Part of a small language model's weights: rotary positions.
Each number is 500 + 40 x the weight over the matrix's rms, rounded and kept within 0 to 999. Layers, rows and columns count from 0. Numbers have three digits each.

# q: layer 6 attention query, 128x128, rms 0.11, rows 0-24, columns 0-127
# k: layer 6 attention key, 128x128, rms 0.11, rows 0-23, columns 0-127
q0:457500506580474487527461461461506509534486455463546552484509540486488554463495506480520449490485524550512485487526504528518518544484470489491526469483456504519489506514494494479475454463492504483503448508535566522493507452488531484516514500522521539509435451545465523500466478524467462494502477497482460546496505455474545476528527519476504501525465527504445479518451517487517526511491
k0:493517453443530503466529496518508517568534502539491454564461463481477500500525445520443556510500503455530515534463477499480477441522467529537511535498480507498571458479506531542486490523531526434470502478489485558496486528501492496452418497484430499462490544449520489501497512501537490472430498488523505475439438503479506505509489504495499518549474530511508478519466529489529495532461
q1:483481540541414491531492453499508447485491503501497507474478494467505547460472516503501513488499455501507455461556531575523538510423532493483508569480427476469511497510491496492510494475498464534482494498488513507488521497484506448446523470542590492500451414447491493439495463516484496480526471517485509511499479486443492487495578529506474463472487486504498494464474503436524527536486
k1:466501495516635525508474539529554403438499472555514546458452403459462469539460440557489447498507503483504543480498433550575443473419441533485495502502507450464506495485537523453546448525563468529512455465575504437487515528529410466519526526430492432569525423522471568525503543447527505582580582514451500473487513479511555504523428390454604471531467455536538430527518549491476501433466
q2:499490501471462503500551448464499478437471491559554497486492518463536527498497529507461504508470494515523474502498470539525540481469511489506439522500524487463510506488474538477502533509480498499500477497519494479510510522523495477469485478491533507526498452447494481457456498500492538549517503511512505506457473490479493545484527529498538497507516507474463482502511486444548513490512
k2:492569560513652534498465504465643393414502445609630472483509468426526453552413538494418438442389452467489414570435401556551529567337444422485479495469481341363473593422519522400507558513520588575543508424562400430471596512471475503549470495462460559535668363617460548550427486499502542571632593420457531565413534478489599463524483495436601412589494396506501372485541614406518498478513
q3:491545553529538494510486513415558536471549561408548479481513519481484506430514494555494495494450443520556502508467460525467478519453493445477467512489449497462519496475513524462532564537462500557442448493515497511524523520516522537460488471488480523492541517530453446503460464506615504499530508530544526479438506490566487493507525510478562499535497496515455518502558489441471511503498
k3:485444462456479474503504520515351588546525480472411475549519470518436466534517495408503458516535495476517519550533513504449493471629520526480473480479487597526470486508499482516445500554523541457478571489490519511559469560518520561496468499485540471496494535417506517498485516563504526480435500491529462448524475469484512561474579518502570602487588567451475530488432505527518453485505
q4:483496474477534472526517514462464460484461508511501490500480514527485494492459447520545498496553506558515502473497447487530574497522509449490446485452543514500548443467495516483526517494458560509574482496432508473524474524484540547530510543526501501464503524489527460578516477493426530527530501521508438528471541522457479557516474410456438502490457436527529476529510508492542508524501
k4:499519484498466487505530504497497493546518480488529507557486506520506541485541451509497560536499494466489561504473496504491464515497491482515479492547492497489497516488521479529503527527528516472459497545453507534492478492496477499497487490496510474457480500522589478475488521533516530538480471527524516516472518522458518459529485531533555471489537510486513460491458439478493518496482
q5:487500527522375517561445499458526411508465473480455519463492526532498556467482496446576454550467484521487518451587519551501529532484587461433485537491548478481515509527471515492464449413475512510526509514450534508474494508531509529554561470539664466441473443468539508515454485538489526440488473485554472492475478512417479474493563477460407433471484474514468439463507547443526517570496
k5:487522494537516502474475537512553429478493487531508527457505474465487474517472486529481473482460495524479476477517445513497502509417486474456472522537468446471481509479511495469515492476500491524511474506522498527479510485466476456484516510467519532528544434518482519543496499477490463519576511504472505525497568505523547440515477478481533472552487446479504451532520501458509517489477
q6:517477542517319538592460403465547461505394498551586543418513555474534567401472562485548459492465470565521410414605487662538559483377626468431479554438498404438534510527460559523534494435464452536521455498450573484417523516491466492449512455597647506500469378399513454423458446562416511498548458458504519494460439484387504536462594549496470452483501516515436484485552539380556488558504
k6:505540505517577518524479514487619477471470481528556476466513464457519493523441506511476504439471497512489447548481477513529523519419483499485518479506483373442504539484484529469484555478523510549512480469504485504452557477489508496505477532505470521496550422552475531523464504483486503530540520465467518514439542498493542438480468492477517448534466433523511440494532520498505503475497
q7:521488501496509485466492511550480505548544453466441416480456518503490533471514494446539520513535522480542551538471564514473475490565473486516471509567505490501481545516452508543493466469534471486489542509576459492537494491500524514452562559503454517551529483494461457539506502450474505468492480529472483475490538469451535472527504480479494519531445525509530541563431485535539469526484
k7:464519526523465503480464478472475503539485531541486520500511515543493485489489468489584468465505523487472471502521480508554488554512521489465462506481457511512512518448549508516529511481509504490461508519511509504468492443518485487469498481486468512529530480502490462436481518474514487497479503503518478487540505472580509460509465553504514495503468520497453529466479451492480495513523
q8:507520498466554504517489483489488487501502553533593516480506523507447451422476494491482536468505472479489527476501470443538469538489517479461472499495502471512486512476565502511465484544473500533467476438497419522516451534488492513477485448541456462512463517543535484486555479559530554437486482531516486476567443503499525514488504516497484557532546541516417523533551515530467473536483
k8:482479497443525485476443470480464449479533430419488473548527436479499525504517456493495472530545502489479524485454506528462508478480550504424523470551452521443469472500529505533530527546474460560497494476486510509516452491499492490494516487517562513448506477464541501519529494569486519445464513538515478533533522521494460554538467529549482500509477487476539523496509461491571524460528
q9:448458499498496528432500531507549534523492497490480523508547529504503520526489481487431547530517494468531453474512498515515453471523494476478478507505437484477479504495479493510478494507454545452474504509547461516479479562538580525550529569505498471482469480461494418454513461450475493488532470504491455502474463498494551528497503482539452538488545475537465507457488486516470481509522
k9:461447523506473515504450516521496475505516588453444462502504469459495511497500541513527479452511467487515514423470500448557499502487494485474470510545507495486459547466486447490494526496527534535452545493510486534515492497557547453527515509462529539472510508486521519484413540541522550529523494499548456515504528543514578516488466511457514500486507492579530511481518460501463522520513
q10:451503463483539511461537479550488494524464512482497475529519563525460489512580531490543513509513491533501464505489541477460496459521521540485498491504517479533550505477449473508510478522539482514564553531497458531445505528469495406471485512493465491554509438472464496498516488488433522526511449470478450478520466471539486550479510547542444491500512464480502469533445482508568513544462
k10:489505559500483470532509560484491507515506536507527469524481516538562514455491451491510465519493461453503472520484527506518471556525566488534560500519490484538487545487518465506514495534495501493512522454520449466482495487531524481533478487500510521556586483517436529563492492470572538518545471517507457509595489568486511459471472532513459418479462481562477497473506518491569515480506
q11:549478487481445463483518505569501501530470491510451526498498524525493461488507444477474493510528476520531504464493518502505497470511544533523534518526572515471520474515490459445541437544460446530493541482523523426525518505512444492478482540508472536516513462465484461504488480486414511511493442555488529506516541430468478553491451474524499531480463505517470506502491501492488537516465
k11:519504532498459538527448442472486487490449462491553528504473480500480457489525562507477531437475497514488407499502483440527498488477503519520514504465508523481497485463461502488536528516500470468515503532507515468466536477483511477491479472474478556568528512512477506543519475529474468477538508509503487541520467456535501486417508508484517486501437519471434543517478532505485502474464
q12:514483496451465397515538517462492574498478508537441470502494551474516520447498558556536476489575551480528520436526506461478429547469493492538498504499497493484463538548503476449480486530512499479508469473555504410576486526526553541518506526468562547521549496466521466511511506490471499452515577549493509483528500521511474516559521491542492487486527533523508476567534521518442493523447
k12:464502511490461493482521495537489494463457472529431511498509490486442468472515517528494528468546573487475489509497518491520474453463459456440466485474441515458471490549517488470552511484425487467441451538476557434456475504530463588539524425485517505533469524489534477496457484507478457492491537494442480526401449526508462432496471525505514510472489442483512488506488420482492485476462
q13:446472432495488558507506552490520559529455530455467505555550520542453479514475515506477470427477498503492494432470570554469530485529523544558518476468470514559554451491479510515596476436507544485533487578571526493473479463544482519482476524550511475494487525456487533440506515546471410518482480530512478541488510544462521529509517544484455481462453528549493501475500522480494520453479
k13:531510453556533476527502574478541453538430543509551532465508512474514497526462532447540470445503485543528464481472449541447527487539530516532481461505517531555472526504536478463541528477518499545525506467463492565498557560494469511549476529497538512501541477514477468556471545495503476560540505497546520483464537513532565400466580431534528501488493475521520478531548489502517520513427
q14:466469457488442475515474455541470580532475528539531577490502563525476521492541474456486466489523486500517489489465491561509406487487506557561490503508503490533510450482478550531551517516513429538462476516490516483476507542541465510408471509482431519478405493507435497482547478516482516535426533490542429503520486517544489523467476531523525473505556534469430519509510535500548500506536
k14:562508524490524517500448513468530492516536487504539472543496440475464484558488554462448480490524527461516472584494486523476566509479521501451479500493478499467464512549478481508515500513512550512466483439443457514550516523446520501441439485494467500522536565506476519534487466517512474489576485435513539519468554514478493492450496559463501446519441469525542489481478499490538475515443
q15:512486486479471524477512575492510490569477511513480506478509459500553554518512482465498447541448461480494431468509505566471540519544470501508446518456512540528502498539497521486469445511464502490514519457499481541488489563478450466452499445533577503514514477477478536464500580485499524527491474515531523535505530500495534487516477484549535495506512437509502495534499498467524469528480
k15:463503512497489536492496519464484440469521528454522549470540530468523518472489468546525515497434535502525501502510446502490504507519473532516505519505519524444519487520470448464529478536513438529516535442493452479537541506528467511471513443422452486533553484483497498474506519501504481533516523468466489527496512445509533499493469490508549475498491521513453479510566552524502465502558
q16:515493552489512520439507524573483445557480487486494497442483534550504498542495578506507521479507450505523525464455468471531490522479446488509534534495538494431565522514493479532497515472551468499516483479532481433495491470471505543441463503495507529548567505522436454461515462456522502517547502497551467452614445472478483508475526475477560512506477553432528539480456513517481489542518
k16:547487511481495509488554437508525485536468505493477509495565576503433471451482444517477485508493512450523483502461556526512500515526511470458478523540492512454490437477484470524496518587484454497461518491439545543484470483464488508539423556458479502519441525492482522533500476482516450473495507507528477577473518495550400497410527494473449468496574533514457516436519504475491527455456
q17:483467534484462511487480500442487516500448495493573477515483541530497530552504434543516445548480492462470481483510508588519493554521521523507513498477518526596517456469485499501466434554504453422521487562458484568469451490509518456506493516470505493515490468438508540505469499536514516487529454469505398468493477475525499557516486544486534513466501476538588498485521520485536473554512
k17:478482523510505502546504536545498476523495504541516513488466499471526503477406450438490491462480502519503505469493474503457478455482512451478541508506503497477493512532482408529529472461509558557505467466516457474487502535481482511535505511485452518445549513547490546474533471487519502501494542496503494490519548565463562528506467528491546413455507542513499415507508564463491453566498
q18:461482461487462511540538465468462482520487577500496521497531514531483472505529483502525499524489498515470520453545499507467501489497485448502496509459470517588550506488521487470469512490476435457499447522500455487477500502483514461510485488494500542559500534447486539497541523552467487466476529522514447563513497570549526465521515528484501473544512534517480468480532500487532445504501
k18:464504527503513472495466486480470435532520479501528484491533526493542554525475454468545554484475463489494499473539485566507512539467530472523453524499500474525477537514519452462501490509453494502467520490544572449478520550441434553486480515484552514510486497537510519485522496564545508490531530495474521513478492517500482431489476500547510451494444503559486489537521478448524502526510
q19:496479512460501541472509576466488520499471476456493520449498469532478595609493526475519517478524485547536493558473524454499518527497449541494453514494414485514489535463492504485462510488512475457503470468476477446468469536488500516520548441512592568497539502522498499512543505450508499474536497465509407531481491509496507434542429523511473451526490447494543507521439492500486444513520
k19:514500488476496466470536535468516501526519505483463473445544540536519521519478472459511515513421501449526537465522533509544521538514495432494449500522482495415505463508543441469497427449494481516437526499543521459519473457535473484472494454497478474532558482527539543460473572494558482524539473503503483567569495508504547489484464504522495539463549497547525451477530507550539488556521
q20:508497482451487566498441559508478548500490514500469506485501495516490530523492544443498453562517493454446442528456518502487506493460457550483530463447488504450468506488482519548481483562533477505472489490467502502441488545507409476452523465460528534488539487511461511544476542547487495517496500483568426513522498460530572507540468527484411482483533501468533491511415521510458504470478
k20:525512462440517501540539480552542447492482474476534516496498501464431520431519446497490526563483528438588531480457479526450530482514499508501491549609516509483524519550507447506474449426544486506467505451499459492541494479527465465461459458497558496565513533530450523498434530479556497535550474505507477520513521479448547499533464503538524476471503492565465456508497511533536494503501
q21:535516505519530535465559525485517527543464553506517538551510505499532468459488528545482460485540550526535462496493526492446495500498467525495453499482518465499525515514509512502480494554525524511456524482504526512488448504477483495464499447449488517479503475539500482493464515478486475495514461496480519459540473497502476497499504499553502540526473516499505548545513484528538512531513
k21:513517462475497504515591526441531532526468486473495469552560489495529474477497467525545443521491505421525461517503512496508502443494487540498540494498500524491483514511430523519542517533509502567533485472473488512525462500510503499545502467493495514495499480501467515529482524516540557464479512489535492522459454542463510525480542494464528470477521508514516456516488525510549510503508
q22:441509450485587542484552489507569473485534523466486486564488513437482473475498511516468540478509526514495465514492544410518476531434478415447517515533443450524525496496521482527497506455511542527506502499532514472448529495527526558501509501517470555473522471510512461513519520490496492538486464484480514507447522460555493518520511508472427536456497443534569554471475462481445519477530
k22:478454468485492464438507565472486569505478552483493496526470498546479518540527497458509481528551477456547517501504558475534464496518513552586502483539488446508455517524505500506449462451521509502475508543505516534477459533587494494484510547501549482438485469500512523470455574487491553524480424516486465545545460479492508569516517505545511519527543507472523480516549532558506513514541
q23:526520541519552488548516537509492519517481459550552516499462491508515489577494516472499490505393547476524504558432462507498529495526524489542532479497560514496522504483502491496519492476463464480524475529495454488477527557464452513543537542480505555520559564523516458481470445532501478516521447438510481491511483431526455428460504515458494469490481507477542544533451487468436484507519
k23:534480488535494472510453484493512505486540517522523540420555539491462495446484493439513516505528428480467584497480510510467494456547464434538529517475503489527492517476469482485496564457541482481511452522520550476517569490473501444509452469510468485492537461493460528502492508513508473505461449479538451533557497498478465513484448531511518524481548545497516508476447525557543510483494
q24:503471491560474560542550525538460510529419492514521517491549423536515540483477484525457497492444490487560507540485470504482539467543521510470493463541468576522478568483504510491510456468479481474475526497511475576492468485557504474513510469522562505481455498514514511451511511478542502468547549499534546513585524515454550387495490548543545461473441558514497478499538494433533510488454